From a checkpoint of a small transformer trained on Wikipedia.
Architecture: LayerNorm before each block, learned positions, biases.
Training: a variant of SOAP for these matrices, 284M tokens.
Each number is 50 + 10 x the weight over its row's rms, rounded and kept within 0 to 99. Layers, rows and columns count from 0. The size before them is the row's rms in percent of the matrix's.

# layer 5 MLP down, 192x768, rms 0.154, rows 0-108, columns 0-63
101:64 57 32 43 62 55 59 45 45 50 59 62 31 62 44 51 60 52 56 42 44 51 61 57 51 52 42 45 63 42 53 62 61 63 47 66 29 58 64 43 63 36 48 47 48 60 51 62 34 44 60 31 46 48 51 70 48 35 72 45 53 63 49 44
104:62 43 33 49 52 53 46 51 49 48 40 37 56 49 43 52 59 43 48 51 46 56 46 55 43 53 55 47 49 46 49 59 66 47 69 50 46 44 49 42 48 62 32 48 50 36 35 45 35 50 29 69 59 51 43 31 40 51 67 56 54 55 39 45
100:35 48 58 49 30 65 51 59 53 35 49 51 48 50 41 41 28 36 58 51 64 48 56 41 54 37 68 54 48 67 47 54 48 39 60 49 51 52 39 51 47 46 48 37 49 53 40 48 61 47 48 39 51 55 50 39 46 47 59 54 52 47 42 56
103:49 58 50 34 57 48 69 47 35 53 52 52 57 37 55 50 42 52 63 48 61 47 56 39 41 64 59 47 54 45 65 44 69 47 44 52 48 41 55 59 48 47 50 52 49 71 46 51 54 31 51 56 60 49 48 71 60 46 47 41 63 57 43 46
101:41 48 68 52 58 63 58 61 62 46 39 50 60 40 43 58 48 51 49 58 36 54 50 47 49 67 67 45 32 47 58 40 45 43 55 52 52 51 66 46 51 61 52 47 35 59 70 50 68 31 64 52 59 51 55 63 45 46 28 48 49 52 57 57
102:48 71 56 45 49 63 47 44 40 32 59 59 46 59 44 62 62 53 56 54 35 71 62 57 53 55 56 51 58 50 47 57 61 48 45 55 48 53 57 57 55 45 69 65 47 50 35 46 61 69 57 37 49 63 53 46 63 48 41 64 66 44 62 31
099:57 44 36 39 34 29 52 49 53 49 41 55 60 54 51 48 32 36 43 37 62 56 34 71 54 51 60 45 66 66 38 52 57 50 44 43 47 29 45 42 49 59 44 56 55 35 41 57 53 43 52 35 61 49 61 54 59 58 51 74 48 55 44 41
096:56 53 45 66 59 50 43 49 41 49 41 52 56 45 42 42 40 73 59 48 51 52 40 54 41 60 42 38 41 73 60 61 50 64 67 56 36 32 54 52 53 61 51 50 68 56 51 58 63 57 43 44 57 36 49 48 54 47 22 48 31 63 53 31
096:70 43 45 52 54 56 55 46 52 49 59 51 53 40 59 37 56 42 54 60 57 51 47 48 45 50 46 40 63 56 50 40 41 49 40 39 36 43 50 48 62 70 39 62 53 50 48 44 44 29 71 52 55 55 37 52 60 51 62 67 36 65 63 53
105:45 49 82 53 65 47 35 41 32 50 45 51 52 51 46 44 41 23 49 52 45 60 44 53 62 50 50 41 44 48 47 50 58 63 40 50 59 41 32 60 43 62 34 34 70 52 20 23 49 47 49 37 48 51 31 47 58 63 56 55 56 63 39 52
099:69 37 52 45 31 33 57 54 43 38 47 37 38 60 54 58 48 52 49 40 41 60 51 22 52 56 47 30 63 56 56 48 43 61 55 40 68 46 64 44 50 57 54 45 34 55 60 61 47 56 52 44 43 72 65 52 63 60 51 43 51 60 46 61
099:46 47 33 54 62 61 48 50 31 35 56 43 60 55 51 51 51 64 49 56 52 44 45 61 58 47 48 50 55 64 55 69 55 55 52 53 34 48 35 41 53 50 57 59 69 60 48 46 68 56 46 30 52 50 48 49 33 47 52 75 63 48 47 39
094:39 48 52 59 60 60 55 53 49 38 63 51 51 61 40 64 49 46 58 46 56 55 58 47 29 40 63 58 64 69 60 57 51 66 48 51 50 48 52 53 53 64 34 55 57 46 52 61 51 60 47 51 61 49 42 48 47 61 76 54 26 53 62 37
104:49 68 72 52 58 58 51 68 45 58 23 46 54 35 52 47 45 54 57 48 58 56 86 52 54 54 50 41 54 46 42 48 45 52 57 44 44 48 50 40 62 57 56 48 49 56 49 45 58 52 54 76 33 55 59 51 27 46 42 44 62 48 34 47
095:32 63 48 55 57 56 43 49 38 45 59 54 62 36 42 32 38 61 44 57 48 48 53 28 74 67 62 38 59 43 56 34 70 54 53 57 74 42 54 29 42 44 50 40 33 55 54 48 60 49 49 63 57 60 45 55 50 51 45 47 48 48 60 52
096:62 54 48 46 47 63 60 65 59 39 50 59 59 47 54 56 53 49 53 50 61 57 41 49 47 50 47 54 51 47 37 41 39 38 54 49 66 55 58 46 37 65 49 64 40 46 74 50 52 46 49 54 44 44 51 41 55 44 50 47 44 42 41 47
097:66 49 69 69 60 52 53 39 61 60 48 43 41 50 45 40 43 53 50 44 50 50 34 38 44 71 57 43 50 59 47 63 47 42 43 56 71 59 43 55 58 44 48 52 32 52 56 46 46 44 34 32 57 38 48 50 42 51 33 46 51 33 52 51
099:42 26 54 54 49 48 59 55 46 56 52 36 31 62 57 61 25 45 36 45 41 57 57 50 55 55 48 57 42 58 51 72 53 57 55 28 38 38 53 51 44 34 25 37 59 47 57 43 37 75 45 50 62 28 57 48 50 40 50 39 55 49 57 65
103:43 60 53 38 35 49 39 47 44 64 52 50 63 45 45 51 33 54 57 49 55 41 42 51 73 43 57 60 21 38 56 49 47 39 63 58 35 52 48 51 57 37 42 55 24 51 55 42 37 58 46 54 46 53 64 40 52 52 57 41 57 45 28 52
100:42 65 48 50 47 42 61 56 48 48 42 42 52 36 56 49 43 43 35 63 46 63 36 56 63 73 61 47 49 38 60 43 58 39 65 40 69 52 53 41 52 70 54 58 55 47 45 47 52 46 47 59 43 48 54 61 43 45 56 72 63 60 49 57
097:60 48 48 51 29 45 52 59 49 47 59 46 44 43 53 59 59 32 47 60 39 50 63 60 44 48 55 56 46 30 47 50 45 35 49 55 33 71 42 60 59 69 49 45 41 52 48 59 40 61 69 25 57 50 57 43 49 45 69 44 52 38 37 47
101:36 54 59 43 49 41 58 46 49 44 34 51 37 65 39 60 56 57 60 51 41 46 35 57 70 39 52 42 66 57 44 41 48 46 58 53 71 61 55 41 53 39 66 55 51 50 43 26 43 37 51 40 56 53 59 59 48 40 61 44 43 56 74 55
097:45 49 54 60 46 48 37 38 56 55 44 51 52 51 38 43 57 52 49 67 41 51 65 65 40 50 54 56 55 51 34 51 55 48 50 45 58 39 46 55 60 57 52 31 57 51 45 46 60 56 57 54 66 59 58 53 48 57 61 68 18 39 65 61
101:55 44 51 39 42 64 44 69 58 43 42 46 48 58 52 58 41 43 65 49 47 56 67 44 46 68 30 55 55 53 41 60 43 66 63 52 48 59 60 42 66 70 54 41 46 45 53 38 48 42 60 48 56 62 73 57 52 31 49 31 41 46 50 47
103:59 50 62 51 44 43 55 54 56 48 60 45 37 55 51 44 57 69 51 45 48 42 56 38 42 46 56 56 37 72 61 61 51 43 59 46 34 61 53 44 55 53 44 55 53 55 45 47 52 65 52 54 61 55 39 45 57 51 28 53 54 50 68 51
102:46 48 52 48 59 41 46 57 65 63 44 48 45 42 49 45 42 68 67 39 29 36 65 59 34 60 42 48 29 48 50 64 44 46 42 60 62 52 36 41 60 69 51 53 55 46 45 28 50 51 39 54 66 52 55 49 56 63 56 47 52 76 56 60
097:49 36 59 38 38 50 52 59 54 49 44 48 49 45 53 50 46 30 57 59 52 45 39 38 50 72 57 42 54 45 50 67 48 44 49 35 47 58 49 42 40 47 44 49 47 50 50 50 48 48 52 59 33 51 43 62 68 36 43 54 41 50 51 72
101:53 36 41 48 63 35 41 59 32 54 49 53 54 43 62 57 49 58 51 46 34 47 54 52 46 49 65 64 41 41 57 48 49 42 45 27 60 44 52 52 58 44 49 65 32 56 39 69 77 63 65 32 43 42 38 64 59 47 72 35 58 50 46 60
096:33 61 46 37 45 52 54 65 50 55 30 44 53 27 52 57 38 49 57 58 45 70 59 53 53 52 43 55 45 43 58 69 53 54 50 36 64 64 54 54 52 35 55 35 45 55 52 48 47 71 55 55 50 50 66 60 63 54 40 62 47 63 48 34
104:45 46 58 57 49 51 51 40 43 48 32 45 48 46 36 46 46 32 49 44 49 51 74 42 43 42 48 71 58 52 60 41 48 43 52 50 52 43 35 41 40 43 61 46 72 50 54 40 58 31 46 40 55 23 61 45 49 42 62 63 43 50 67 52
104:36 54 42 32 77 50 43 50 50 60 52 48 45 61 46 46 50 57 46 31 52 48 55 43 56 66 32 39 48 54 54 37 44 49 39 44 52 58 56 59 46 51 23 56 56 55 39 49 39 52 34 68 61 28 57 64 58 63 35 57 66 60 26 58
098:47 51 64 58 45 56 49 36 57 59 45 49 72 63 53 40 48 46 55 34 55 41 36 54 41 52 64 66 68 60 44 47 50 57 51 62 44 56 43 47 46 46 32 53 43 47 34 48 39 49 54 41 57 55 66 58 45 38 40 54 28 46 42 44
097:26 55 28 51 53 45 44 43 56 56 68 42 50 67 41 44 36 20 54 50 59 47 57 44 47 40 47 48 42 54 49 46 53 51 43 47 55 51 44 44 58 52 46 50 39 55 43 37 50 28 22 50 59 49 55 59 39 42 49 37 45 56 50 70
106:47 55 75 46 54 44 69 58 36 47 50 49 59 49 62 35 64 39 28 39 49 53 37 56 26 50 45 48 66 47 60 53 33 42 62 52 51 46 38 44 32 63 40 56 62 61 50 57 55 19 60 47 62 35 28 61 32 45 46 52 41 48 57 42
097:52 56 44 50 40 35 49 44 48 54 67 60 46 55 40 32 74 36 68 46 60 49 54 49 27 56 51 59 47 39 51 36 52 46 63 60 62 44 44 53 42 46 62 45 43 43 32 45 40 46 58 63 47 53 45 44 60 45 53 38 62 68 51 53
098:42 48 44 50 55 35 73 47 50 51 31 56 46 62 63 34 39 45 62 38 54 44 62 53 35 53 55 46 55 52 38 40 47 60 52 51 50 43 56 36 27 34 67 28 46 57 65 34 52 31 42 55 48 40 45 55 53 58 63 50 43 53 50 48
099:56 45 33 48 43 58 48 41 49 51 63 57 59 35 66 52 69 69 65 57 60 57 41 67 54 56 56 53 37 66 42 41 50 49 57 70 45 67 50 55 65 64 60 40 52 42 54 61 34 42 50 51 56 43 53 32 35 58 45 29 53 50 49 47
096:54 52 52 54 53 48 40 51 50 47 54 53 51 60 47 65 58 57 47 47 59 63 58 64 58 47 54 57 58 47 35 61 48 53 63 68 37 72 46 32 41 52 63 55 53 50 38 34 56 50 56 36 54 71 62 36 64 64 35 42 45 47 44 48
099:53 52 44 53 36 36 44 35 60 35 51 48 51 41 37 43 52 54 58 47 35 51 56 60 84 47 49 60 47 64 32 33 53 41 51 50 38 38 67 48 53 49 30 63 43 47 60 55 49 44 65 48 67 33 59 26 38 51 38 67 57 47 61 66
097:40 55 61 48 43 51 57 47 43 55 35 60 60 40 46 61 59 54 37 43 55 31 58 57 30 49 52 48 43 41 61 63 41 58 51 61 56 36 61 44 61 44 67 48 56 45 59 36 52 68 52 30 46 59 58 42 69 44 51 37 52 40 47 41
100:37 62 61 52 53 29 45 52 48 61 45 49 51 56 48 44 62 65 55 53 60 42 37 45 49 49 60 69 38 58 63 47 43 59 61 65 52 50 49 45 50 63 56 56 40 34 60 43 46 69 50 53 62 39 47 39 53 71 56 44 61 60 62 44
105:47 41 60 41 48 39 47 65 36 55 35 68 48 43 38 48 45 40 56 51 54 58 50 44 48 40 52 60 35 49 47 62 50 58 32 61 45 42 47 52 58 57 69 56 49 33 57 42 64 42 49 62 54 38 48 67 59 56 50 46 46 40 31 52
093:62 41 57 46 45 39 52 51 43 34 66 56 58 48 53 53 27 55 54 44 75 45 46 50 62 55 68 44 58 39 33 46 29 59 60 34 44 60 46 39 62 56 39 62 58 57 71 49 61 59 50 48 44 43 43 45 38 73 48 49 72 38 58 32
096:67 58 62 73 43 37 61 47 52 44 42 43 48 40 49 52 40 42 58 48 55 53 66 62 41 25 39 41 41 49 53 58 29 50 60 73 37 60 55 42 24 59 44 45 48 24 59 54 47 52 34 56 49 63 47 35 62 47 50 42 39 72 45 47
097:51 52 38 45 38 67 42 68 34 57 64 54 58 48 67 52 48 40 49 41 38 63 47 30 52 71 43 40 51 39 38 63 39 59 52 50 28 46 35 40 54 37 58 53 45 50 51 51 39 58 65 51 65 51 38 47 78 51 55 55 50 32 58 47
099:29 50 57 56 55 50 45 35 49 57 53 46 55 49 44 31 25 51 38 55 44 34 69 61 36 29 59 43 48 64 54 47 45 50 38 44 45 65 51 37 43 41 66 50 41 60 60 48 63 46 49 52 59 59 46 59 42 46 55 56 44 51 53 41
096:65 46 51 55 46 46 69 55 55 66 61 46 40 53 66 62 52 51 50 47 69 56 24 51 25 43 46 57 63 37 60 34 42 45 55 61 41 32 65 47 45 35 41 57 57 56 47 68 47 56 41 57 54 66 61 35 58 45 29 43 50 46 64 35
100:58 55 58 34 39 55 43 48 42 59 39 40 50 53 46 49 60 63 47 61 61 66 73 43 38 41 60 48 60 52 62 46 60 32 24 32 61 44 30 59 45 51 66 62 29 41 63 66 60 40 53 63 41 55 43 63 58 61 48 21 50 43 55 36
104:53 49 51 44 31 52 58 64 64 39 40 46 64 48 64 48 52 65 60 50 54 55 59 54 47 55 30 59 70 47 31 61 51 45 48 54 30 56 49 47 61 46 58 62 57 50 42 41 60 50 66 33 52 52 40 46 65 44 44 35 54 42 53 34
104:64 44 57 57 53 47 50 50 64 65 49 36 51 57 38 59 40 60 43 32 62 60 63 37 62 44 44 51 45 45 66 32 49 42 54 51 53 34 52 51 50 42 43 36 33 60 54 56 45 63 51 37 45 70 65 64 32 38 45 53 46 49 52 45
102:69 63 54 44 51 47 43 36 58 60 37 44 37 37 29 46 34 58 66 27 46 54 63 57 66 50 47 69 50 60 43 65 49 52 39 50 63 40 52 53 72 52 36 38 58 38 58 52 51 52 52 44 45 47 44 47 42 61 46 41 54 60 54 31
103:55 65 60 39 63 48 55 53 40 36 46 41 62 44 62 61 41 62 48 47 64 55 24 43 46 45 57 43 64 41 47 66 37 55 34 42 52 42 34 56 41 47 38 46 49 51 60 65 47 40 57 52 63 38 53 29 61 54 41 45 38 40 65 55
098:38 60 44 52 55 55 47 59 60 61 47 48 65 45 35 47 42 53 51 46 46 46 48 54 80 61 51 51 58 61 35 68 54 60 62 49 33 44 52 68 56 52 52 65 68 52 63 57 46 62 66 50 59 47 27 63 62 46 41 41 43 34 44 67
097:57 54 44 40 51 48 52 50 63 52 78 71 41 56 52 54 55 55 61 42 39 46 48 53 41 52 37 40 61 48 52 62 57 52 54 47 56 50 58 36 62 47 58 52 44 39 66 47 76 38 54 45 42 43 52 48 40 44 37 50 44 65 30 49
094:39 47 45 64 47 43 58 50 43 42 49 60 49 23 68 52 44 69 62 67 69 61 59 42 52 56 54 36 52 52 46 30 68 60 42 52 44 43 45 50 39 58 49 41 46 57 50 36 44 43 70 34 53 46 47 41 50 63 45 57 41 58 40 62
102:56 54 62 38 47 47 48 39 44 50 45 44 41 48 39 44 42 63 53 53 52 49 49 50 50 39 46 48 69 50 58 57 48 46 52 59 56 63 40 42 51 53 46 46 58 49 51 59 73 63 50 49 52 49 53 51 44 36 57 46 43 54 48 54
099:44 54 45 44 63 66 60 47 41 43 46 56 52 31 26 61 60 66 61 32 44 50 77 53 64 62 44 58 36 63 56 42 53 37 53 48 45 40 58 55 42 57 45 49 64 40 39 57 46 50 40 53 56 54 39 43 54 57 34 54 50 56 52 29
098:53 45 59 46 48 47 52 61 52 42 39 36 52 43 61 50 37 56 54 57 51 65 62 53 47 57 45 47 50 63 38 48 57 47 37 58 64 58 59 60 47 37 56 56 51 44 51 47 43 42 28 37 62 55 50 57 59 43 42 54 51 60 38 49
097:61 57 32 60 68 52 49 53 51 56 33 52 58 64 51 55 24 56 62 62 40 58 59 46 56 40 45 38 44 41 52 37 45 56 56 56 57 38 39 45 59 53 50 44 61 54 44 40 68 57 52 40 60 40 40 53 53 46 39 52 55 65 70 39
101:53 53 59 45 49 59 57 43 31 35 61 42 53 47 71 44 43 51 45 65 25 53 49 51 41 51 65 65 40 43 36 50 52 51 53 46 51 45 67 40 72 46 51 45 45 55 50 49 39 55 48 42 61 68 38 46 34 47 53 48 50 50 51 48
096:40 38 57 44 45 35 61 64 53 64 59 54 45 73 59 41 43 39 50 39 47 73 49 56 41 60 61 57 50 35 47 60 36 47 44 43 68 57 51 72 37 64 38 61 45 49 54 39 51 43 56 73 44 57 52 45 67 45 54 36 67 52 47 35
098:52 39 54 65 45 57 72 66 36 45 35 44 62 55 63 43 53 40 61 47 57 41 54 43 44 60 43 50 54 46 32 47 44 43 47 51 52 48 48 41 51 56 46 48 53 37 59 51 52 40 56 51 55 60 45 68 42 52 42 52 51 45 53 67
098:41 43 53 50 36 55 49 51 43 46 46 52 46 59 44 39 30 41 50 57 51 42 56 53 35 50 50 51 42 64 50 49 61 46 53 53 53 47 43 47 49 54 41 46 42 47 52 54 63 55 61 57 63 61 48 42 60 32 38 40 44 59 56 63
098:49 59 54 63 50 60 49 47 59 51 48 48 45 47 41 47 55 40 48 51 43 45 65 57 45 50 43 45 40 63 52 49 66 56 48 62 34 44 46 40 43 41 30 50 54 44 43 50 49 38 49 65 49 49 58 30 60 62 47 68 43 70 32 48
102:68 47 37 46 48 50 57 38 53 53 73 60 49 60 26 55 66 45 44 44 39 49 52 57 50 48 52 61 52 66 41 50 49 43 53 56 68 60 68 39 47 44 77 46 35 43 58 50 46 35 57 71 60 45 37 61 58 61 47 35 40 42 43 48
105:29 39 40 35 44 42 44 54 45 48 47 48 56 47 58 45 63 39 49 63 39 58 52 55 38 46 47 61 48 46 55 56 56 39 52 51 64 52 41 50 43 34 55 28 57 64 35 37 63 44 53 54 55 51 51 45 67 51 54 54 42 51 56 39
110:39 53 45 44 59 36 46 53 42 35 69 38 38 37 37 48 54 55 36 66 28 55 49 53 53 31 36 52 49 52 55 49 47 52 39 55 41 71 58 57 62 46 51 44 40 60 69 64 39 73 34 28 44 37 37 55 65 41 50 32 48 51 46 45
100:59 39 53 62 32 48 57 50 57 55 47 47 54 72 50 61 36 46 50 42 42 52 63 57 48 53 57 59 62 40 50 40 52 59 56 19 55 37 67 44 48 60 30 35 29 55 65 45 37 44 66 54 52 35 50 37 40 44 71 53 38 51 30 44
101:51 53 28 51 44 41 46 60 50 43 48 50 63 27 53 38 46 48 49 68 49 51 61 57 54 49 52 41 28 54 53 59 63 50 39 57 72 41 43 76 55 39 58 40 77 39 52 39 47 42 52 61 52 67 47 33 59 65 57 50 58 44 58 48
100:50 24 51 41 40 53 46 38 56 42 58 48 42 35 49 50 54 57 56 49 62 42 58 61 66 41 68 53 47 33 43 60 41 54 58 64 43 61 43 44 53 41 47 68 35 47 60 60 54 61 47 49 58 65 51 60 41 35 47 40 47 42 66 52
096:52 51 55 62 43 63 49 53 41 48 46 44 40 52 61 62 63 59 47 49 49 55 42 31 59 54 43 39 53 45 66 49 57 43 42 29 45 60 56 43 57 48 18 53 34 56 38 50 30 69 49 68 70 40 73 56 56 41 40 52 47 55 44 41
097:42 59 62 49 56 47 51 50 51 53 45 51 53 39 31 49 61 60 58 51 51 33 63 49 54 42 56 54 33 36 48 16 44 64 47 37 39 65 42 50 58 32 45 51 37 54 49 41 51 23 42 37 52 66 42 64 37 41 49 65 67 55 40 50
105:53 47 31 38 54 40 53 61 49 55 58 48 40 47 38 51 20 49 53 62 38 49 47 52 77 42 59 58 55 52 58 66 38 58 72 64 51 55 50 51 50 57 49 54 54 51 35 40 33 37 31 40 45 70 46 56 52 60 39 42 63 49 63 38
099:56 49 43 61 62 61 60 57 45 44 38 45 47 54 47 49 54 57 45 43 41 53 56 43 73 49 51 72 50 57 38 56 52 38 48 44 48 46 52 53 32 54 68 74 37 52 63 62 53 49 58 53 51 42 51 44 50 48 56 55 67 53 51 50
099:36 49 38 65 63 45 55 53 31 54 51 53 55 49 69 53 36 38 49 44 63 62 36 56 50 59 50 41 41 62 59 53 68 57 59 57 60 55 55 43 60 53 19 33 43 52 55 43 48 57 48 47 55 48 58 56 52 39 50 39 35 56 53 47
103:50 45 74 57 70 54 54 58 53 49 55 34 57 51 51 45 49 54 52 60 48 56 53 47 47 55 49 56 61 66 52 51 35 41 53 48 51 51 50 49 56 50 63 37 35 48 55 58 43 46 46 72 59 66 46 59 59 43 59 59 26 38 56 53
098:55 36 46 50 54 45 47 50 55 46 44 40 62 53 42 54 52 46 50 71 53 52 60 54 53 37 63 30 53 54 61 59 43 50 44 56 42 56 54 62 52 44 49 52 55 44 36 40 59 52 58 58 43 55 30 37 57 41 62 52 50 58 48 55
096:38 51 59 48 56 51 60 52 59 58 51 42 51 50 34 45 34 48 59 58 50 62 55 55 61 45 51 58 55 72 47 57 40 44 57 38 24 57 63 50 30 32 49 33 61 53 68 48 57 55 54 51 64 70 46 17 37 56 44 62 60 58 64 49
100:49 55 56 54 61 48 50 37 45 58 50 35 38 33 36 47 50 44 61 61 58 43 48 58 56 44 49 50 40 55 41 39 49 47 60 46 66 49 42 44 40 46 50 68 57 58 49 43 51 51 37 43 55 43 62 52 47 47 50 59 48 50 38 57
099:50 75 41 63 70 45 58 44 51 50 49 58 50 62 48 46 31 66 48 49 69 55 55 38 63 68 38 40 63 45 43 40 46 41 54 50 70 60 49 43 49 37 55 45 49 71 56 37 52 48 55 53 57 44 45 44 46 64 64 26 65 77 42 67
104:39 30 39 44 44 42 46 49 51 50 61 55 63 56 43 54 49 57 57 57 63 47 44 61 47 49 54 52 62 49 43 55 52 46 66 55 65 75 72 63 62 51 58 60 52 42 54 46 45 62 44 56 55 52 60 60 38 64 59 46 58 48 52 45
093:57 50 43 45 59 43 61 47 53 45 42 41 43 67 54 55 36 67 40 59 49 44 46 42 73 50 34 59 63 39 38 45 42 50 46 47 64 64 56 52 43 41 33 27 49 75 55 49 55 51 42 59 38 37 37 53 54 54 61 60 53 33 60 57
100:54 59 61 57 54 35 40 45 39 51 56 62 66 72 51 48 72 21 62 30 36 48 49 58 52 39 74 34 53 44 53 24 52 51 45 47 43 56 61 53 53 53 57 47 48 58 53 55 58 58 44 55 43 61 31 75 52 58 49 39 72 54 40 31
093:31 59 66 61 49 43 42 22 39 54 64 45 54 68 46 52 47 70 35 55 42 35 50 51 54 50 44 48 55 39 48 32 50 47 39 62 53 69 49 44 64 40 54 42 41 30 60 38 64 57 62 40 53 43 38 59 39 66 70 40 57 57 58 64
096:62 47 39 47 49 56 46 48 48 43 54 39 62 39 72 41 47 49 50 58 54 51 55 52 43 51 48 60 69 44 35 79 65 55 43 51 54 20 30 74 62 50 50 71 43 59 66 43 36 33 58 67 45 46 46 50 67 40 71 48 54 46 59 68
102:55 45 57 54 39 46 65 66 46 50 51 52 62 71 65 39 46 37 53 47 66 56 63 29 39 51 58 58 54 56 43 75 51 41 36 61 47 42 41 57 49 61 50 40 57 69 41 47 37 44 70 35 38 38 47 37 65 66 57 49 39 53 49 53
101:45 43 42 58 45 53 50 39 41 56 42 59 43 39 62 53 32 36 43 55 61 54 52 57 53 54 54 54 33 39 44 60 53 52 40 49 43 49 53 42 44 39 52 61 37 43 51 47 32 45 65 20 38 40 55 56 60 65 89 43 48 41 44 53
092:41 56 70 33 64 50 55 39 60 52 59 59 48 38 49 40 50 65 54 51 58 57 39 43 50 59 37 45 40 48 48 33 45 56 59 53 57 54 52 39 72 37 63 48 49 51 51 62 58 20 56 41 54 48 45 64 55 50 51 46 46 53 42 52
092:52 41 61 41 52 43 50 52 51 61 59 41 47 64 62 41 45 44 53 38 50 57 64 68 34 62 61 33 42 55 62 46 59 59 43 39 34 52 43 41 65 62 68 53 31 32 49 33 57 45 56 42 42 51 52 45 46 68 45 59 34 52 53 62
102:55 59 36 51 36 64 58 56 74 44 53 53 39 30 50 51 44 56 51 54 82 55 44 46 40 58 64 44 45 49 44 67 52 52 35 51 55 43 39 60 46 39 41 29 62 40 62 53 32 59 50 31 42 61 30 45 68 57 65 52 34 44 57 75
101:52 43 60 53 53 45 44 37 62 45 41 49 58 50 48 50 31 44 49 33 36 40 52 44 46 47 65 44 46 38 48 44 36 59 51 40 50 59 37 46 32 63 32 25 61 54 55 49 48 39 47 50 38 58 31 34 33 59 51 37 54 58 50 56
100:36 37 62 50 63 40 54 49 60 32 43 62 55 57 54 52 61 56 52 54 43 60 55 54 65 45 55 60 54 58 89 41 44 58 51 45 39 64 57 56 56 61 61 62 54 59 50 65 35 46 43 54 51 71 46 46 48 51 61 56 41 61 68 51
104:52 50 48 50 40 48 61 46 47 67 46 56 49 52 44 50 72 49 51 48 31 33 44 39 36 45 56 55 51 50 44 43 54 46 36 42 59 46 44 53 67 61 40 35 66 56 24 54 60 53 45 65 47 51 63 60 40 59 45 49 49 37 48 46
099:47 51 53 42 61 68 50 58 39 56 59 49 48 46 59 64 69 70 47 45 47 62 55 49 59 59 28 75 59 36 70 52 44 50 41 37 45 62 55 33 60 59 52 52 35 60 62 61 51 48 32 45 59 64 79 56 37 44 43 72 42 53 50 64
100:40 58 49 41 61 50 73 50 58 41 26 40 49 38 57 56 57 57 47 55 34 46 28 50 39 63 58 51 39 57 57 34 43 45 52 64 51 70 56 59 51 57 47 73 47 47 76 57 51 51 30 57 55 37 49 49 46 52 54 48 47 43 49 47
093:56 36 31 56 51 55 68 41 51 41 45 35 48 61 53 53 49 37 59 47 47 62 57 30 53 39 56 51 45 69 19 53 46 63 52 56 39 63 50 27 53 67 75 61 77 63 55 51 49 65 55 48 38 42 55 40 57 38 21 71 64 51 55 44
098:48 38 56 33 37 38 54 55 40 55 46 63 52 33 51 46 76 52 43 58 44 61 33 59 51 52 46 51 56 33 71 41 51 45 51 70 40 51 44 48 65 43 61 37 52 70 51 54 53 45 64 65 44 67 50 52 63 54 49 50 68 42 55 81
102:35 63 49 31 55 54 63 38 35 54 33 43 49 63 50 56 60 51 45 72 51 44 54 49 60 50 61 37 55 39 30 51 53 48 32 52 36 57 39 36 60 48 46 51 45 52 47 36 54 37 65 76 43 45 43 51 51 63 49 43 56 38 81 52
106:47 63 69 43 44 50 61 52 35 52 61 51 46 41 51 55 53 53 42 52 48 46 40 41 63 60 56 31 43 45 53 56 46 40 48 56 50 61 57 49 48 45 61 38 48 67 61 57 58 73 54 47 60 63 33 44 50 45 49 34 53 38 65 42
096:64 46 33 73 37 67 46 40 44 64 60 39 60 59 46 51 43 58 51 55 54 42 72 43 50 41 41 66 49 47 57 60 42 48 48 51 39 46 42 55 58 47 49 41 55 30 31 54 42 58 35 33 42 38 55 50 62 51 40 52 65 71 63 45
101:57 47 51 54 39 47 49 55 45 44 58 44 30 50 37 72 57 62 46 50 57 54 63 54 51 49 63 57 47 46 39 52 49 39 38 53 48 51 53 53 62 56 65 41 44 52 55 53 77 50 44 43 50 54 63 80 59 46 50 46 59 44 62 26
101:40 58 37 34 45 52 55 59 47 58 50 47 40 53 60 35 50 48 56 34 73 51 46 56 35 64 51 48 51 46 51 59 54 56 36 64 39 64 58 59 52 52 77 62 65 47 50 42 35 67 40 63 62 44 52 54 40 39 33 68 54 54 52 62
102:55 52 56 56 55 58 46 65 58 56 54 58 52 61 52 45 56 36 60 50 55 66 44 50 53 45 35 50 62 49 46 44 65 46 32 61 50 45 56 57 43 39 53 56 32 51 51 42 39 39 42 66 52 49 45 37 52 37 43 45 61 55 47 51
103:24 59 46 48 59 60 53 55 61 67 57 51 42 47 54 57 44 58 56 55 40 62 41 64 33 54 51 51 43 50 46 46 74 56 57 49 41 63 39 41 50 34 56 46 68 39 53 49 39 55 54 47 61 51 73 46 63 56 41 54 37 51 67 46
096:47 36 49 63 67 46 48 52 38 38 55 43 67 61 52 48 50 56 61 40 40 55 57 57 73 48 52 51 33 42 63 33 56 56 57 46 72 47 59 47 62 40 38 43 55 34 46 65 57 46 53 52 41 47 40 69 59 52 48 46 52 64 52 46
099:42 57 50 65 48 66 56 53 54 47 61 56 56 54 56 40 50 61 40 44 62 54 38 53 41 57 54 51 57 37 40 41 54 65 47 46 44 45 39 57 59 33 45 37 43 50 56 46 54 53 40 51 59 53 58 40 48 54 59 54 39 56 60 41
097:46 41 35 56 55 61 46 54 54 68 58 37 70 44 59 47 49 53 56 47 70 47 51 40 60 54 36 44 64 55 49 74 59 42 49 39 38 53 55 67 44 50 48 44 47 42 63 41 51 82 43 61 50 48 64 61 53 59 48 46 59 53 46 42
098:46 58 56 37 47 48 53 46 56 27 53 58 41 36 48 49 47 49 40 57 44 47 44 58 55 43 51 57 55 39 49 41 63 42 54 45 48 68 58 22 50 42 67 39 55 57 19 41 41 63 56 62 56 49 45 65 63 45 61 71 50 38 39 56
099:60 46 50 51 56 33 58 31 63 45 55 52 47 67 49 43 59 50 24 46 66 47 62 38 42 45 55 54 47 61 46 45 42 34 62 54 66 33 63 43 58 37 48 49 47 33 42 58 66 51 40 49 43 64 41 47 38 55 49 42 49 53 60 47